config.yaml
num_key_value_heads: 5
vocab_size: 2048
bias: "none"
extras: ["capped logits"]
init_std_qkv: 0.0303
init_std_up: 0.0303
lr_head: 0.0124
warmup_steps: 41
decay_fraction: 0.643
max_seq_len: 512
doc_mask: true
Each number is 50 + 15 x the weight over its row's rms, rounded and kept within 0 to 99. Layers, rows and columns count from 0. The size before them is the row's rms in percent of the matrix's.

# layer 5 attention output, 160x160, rms 0.193, rows 0-8, columns 0-159
100:35 43 48 58 78 46 39 58 50 31 64 52 56 57 36 41 60 68 68 62 26 64 45 51 26 57 13 61 65 40 16 49 29 19 35 60 30 36 59 43 38 55 66 65 54 42 45 54 56 81 68 34 64 45 47 59 40 81 53 62 30 34 49 44 59 37 53 37 41 38 53 48 64 35 65 29 68 64 66 65 44 64 40 45 70 34 49 67 72 39 51 38 41 28 52 23 28 63 63 34 32 46 58 43 80 52 50 27 71 56 39 71 65 44 68 82 36 67 33 51 56 57 53 00 44 35 38 55 49 36 27 43 60 60 54 58 49 43 62 57 30 55 48 54 52 52 63 82 58 56 41 71 47 61 42 50 59 55 26 29
103:20 55 55 27 62 54 69 54 24 41 51 56 51 49 34 49 44 39 41 48 49 60 66 48 88 56 69 42 75 71 61 43 48 59 48 34 24 46 27 50 36 22 54 58 56 60 73 57 40 32 49 61 22 62 39 40 43 78 54 33 43 39 45 17 62 22 30 34 43 30 67 27 37 79 46 50 11 22 67 47 44 51 46 59 39 63 53 58 45 57 43 63 56 41 46 70 89 53 48 39 49 20 41 60 61 54 60 38 51 69 74 53 72 54 28 49 52 58 77 76 55 59 32 63 66 44 71 53 47 43 46 29 35 62 49 36 49 67 75 46 32 42 42 55 41 31 77 60 44 61 45 53 67 54 22 55 76 66 50 56
095:31 45 38 82 61 56 56 45 56 36 72 63 40 39 15 65 55 55 59 64 71 50 27 54 50 45 60 21 54 38 24 65 60 28 69 27 47 61 31 55 63 49 51 52 53 71 57 44 62 31 62 50 58 49 59 26 57 53 59 39 66 59 52 57 51 45 27 55 52 58 24 58 60 49 35 31 57 61 42 62 48 77 30 24 40 79 43 47 43 41 48 70 57 41 59 53 61 79 40 81 36 40 61 39 46 17 61 68 63 32 20 62 36 52 42 55 50 75 69 52 55 42 47 54 29 74 88 61 37 30 62 46 38 34 78 25 29 54 70 47 25 59 37 88 33 44 64 53 57 38 37 52 33 55 28 57 40 64 59 62
092:20 55 26 54 49 47 50 63 44 60 64 72 30 66 59 64 32 39 44 64 52 51 62 67 46 49 50 40 61 71 41 28 02 47 61 39 41 44 48 36 51 66 53 49 43 18 38 49 76 56 62 19 47 62 49 81 45 20 65 57 72 59 48 34 54 59 59 56 65 65 45 52 37 61 53 25 39 34 33 37 52 53 69 39 70 72 41 25 67 38 50 29 64 39 51 40 44 55 59 57 19 34 53 71 65 66 39 71 56 72 60 51 36 35 30 38 63 79 42 74 35 14 66 38 51 71 64 69 50 52 37 34 71 38 48 52 66 38 54 26 75 54 51 38 48 44 22 43 37 49 35 56 18 65 46 69 47 60 62 40
094:61 27 68 58 28 36 47 34 32 31 60 45 43 66 74 50 62 31 48 30 39 65 38 40 47 48 27 60 41 72 60 71 69 63 21 63 68 53 39 58 55 49 46 68 44 40 50 53 50 97 46 57 65 49 50 64 67 72 55 53 45 38 27 43 25 70 51 57 29 54 38 22 71 54 32 55 34 45 52 25 51 51 60 32 51 45 62 39 24 40 54 88 61 53 72 67 73 61 92 70 33 62 30 43 57 86 34 54 61 37 50 41 53 37 61 32 57 36 59 56 61 56 87 49 44 53 28 58 46 49 34 57 64 46 33 33 50 60 39 39 46 76 78 38 39 50 40 32 58 57 49 53 64 38 38 58 48 71 71 60
122:43 53 22 52 65 50 38 64 63 62 61 64 42 73 22 63 46 35 54 40 56 47 23 23 51 62 67 47 44 68 44 36 72 41 67 38 38 25 30 59 44 15 46 40 43 67 13 17 58 58 77 37 56 73 42 39 26 27 52 60 54 45 51 28 48 37 20 33 65 65 56 55 66 75 56 36 66 54 47 65 36 60 68 51 56 52 39 50 43 43 76 37 46 19 35 48 45 55 47 74 31 74 65 20 61 39 25 45 48 56 41 61 59 63 58 52 21 31 34 48 66 77 58 49 44 59 58 39 54 33 55 59 56 34 54 39 40 55 81 45 61 62 49 27 47 24 61 55 12 31 58 47 51 45 62 58 70 41 55 40
108:50 78 83 40 60 37 84 54 62 38 51 39 40 56 40 63 39 70 35 44 41 59 69 26 71 60 33 53 66 52 62 40 53 57 57 39 41 68 65 27 40 67 44 43 55 31 51 47 62 59 57 52 46 44 62 42 54 52 53 53 45 54 69 46 57 89 54 48 51 39 17 52 62 63 38 40 48 45 54 38 62 64 51 32 50 37 75 35 51 68 45 44 54 65 37 49 70 34 68 71 31 33 32 44 50 15 36 17 81 38 44 81 30 29 60 21 61 39 29 44 48 74 28 68 59 30 79 57 43 51 62 61 84 60 52 87 49 53 47 41 42 43 37 30 46 45 77 56 48 38 71 54 58 71 57 54 79 30 51 37
100:35 62 62 52 54 45 24 41 77 92 40 78 74 28 44 63 59 68 46 45 51 29 54 63 61 55 32 47 58 55 82 50 75 55 35 52 45 76 41 24 54 54 34 76 54 70 44 45 34 30 48 84 28 68 33 60 57 52 41 39 46 28 45 39 73 57 55 70 46 55 41 52 38 49 55 38 69 56 55 37 40 58 72 56 16 58 49 78 48 70 45 75 52 62 64 42 43 60 53 51 78 34 45 53 35 40 48 40 46 69 61 31 79 32 41 84 55 65 41 49 52 66 34 68 53 62 64 46 56 64 40 74 70 35 63 40 79 67 64 43 45 83 59 48 63 36 43 48 58 65 42 36 57 75 34 73 62 61 47 45
100:61 75 60 34 72 42 44 63 45 49 59 44 56 32 63 37 52 70 72 53 64 58 39 59 70 33 59 67 60 57 32 71 60 70 49 49 58 50 49 38 53 54 34 48 54 53 38 82 56 39 53 65 55 56 59 59 67 64 57 33 48 27 50 66 36 49 52 19 56 41 62 50 39 69 33 62 54 63 51 62 68 64 48 50 55 66 33 54 30 42 67 37 60 43 45 62 46 79 70 26 72 59 38 25 61 79 74 44 31 19 66 47 27 76 46 62 31 53 57 41 47 59 32 29 52 91 50 71 62 44 39 27 46 21 64 12 60 51 57 62 44 59 61 46 51 31 75 66 49 33 53 60 49 77 59 18 23 60 60 83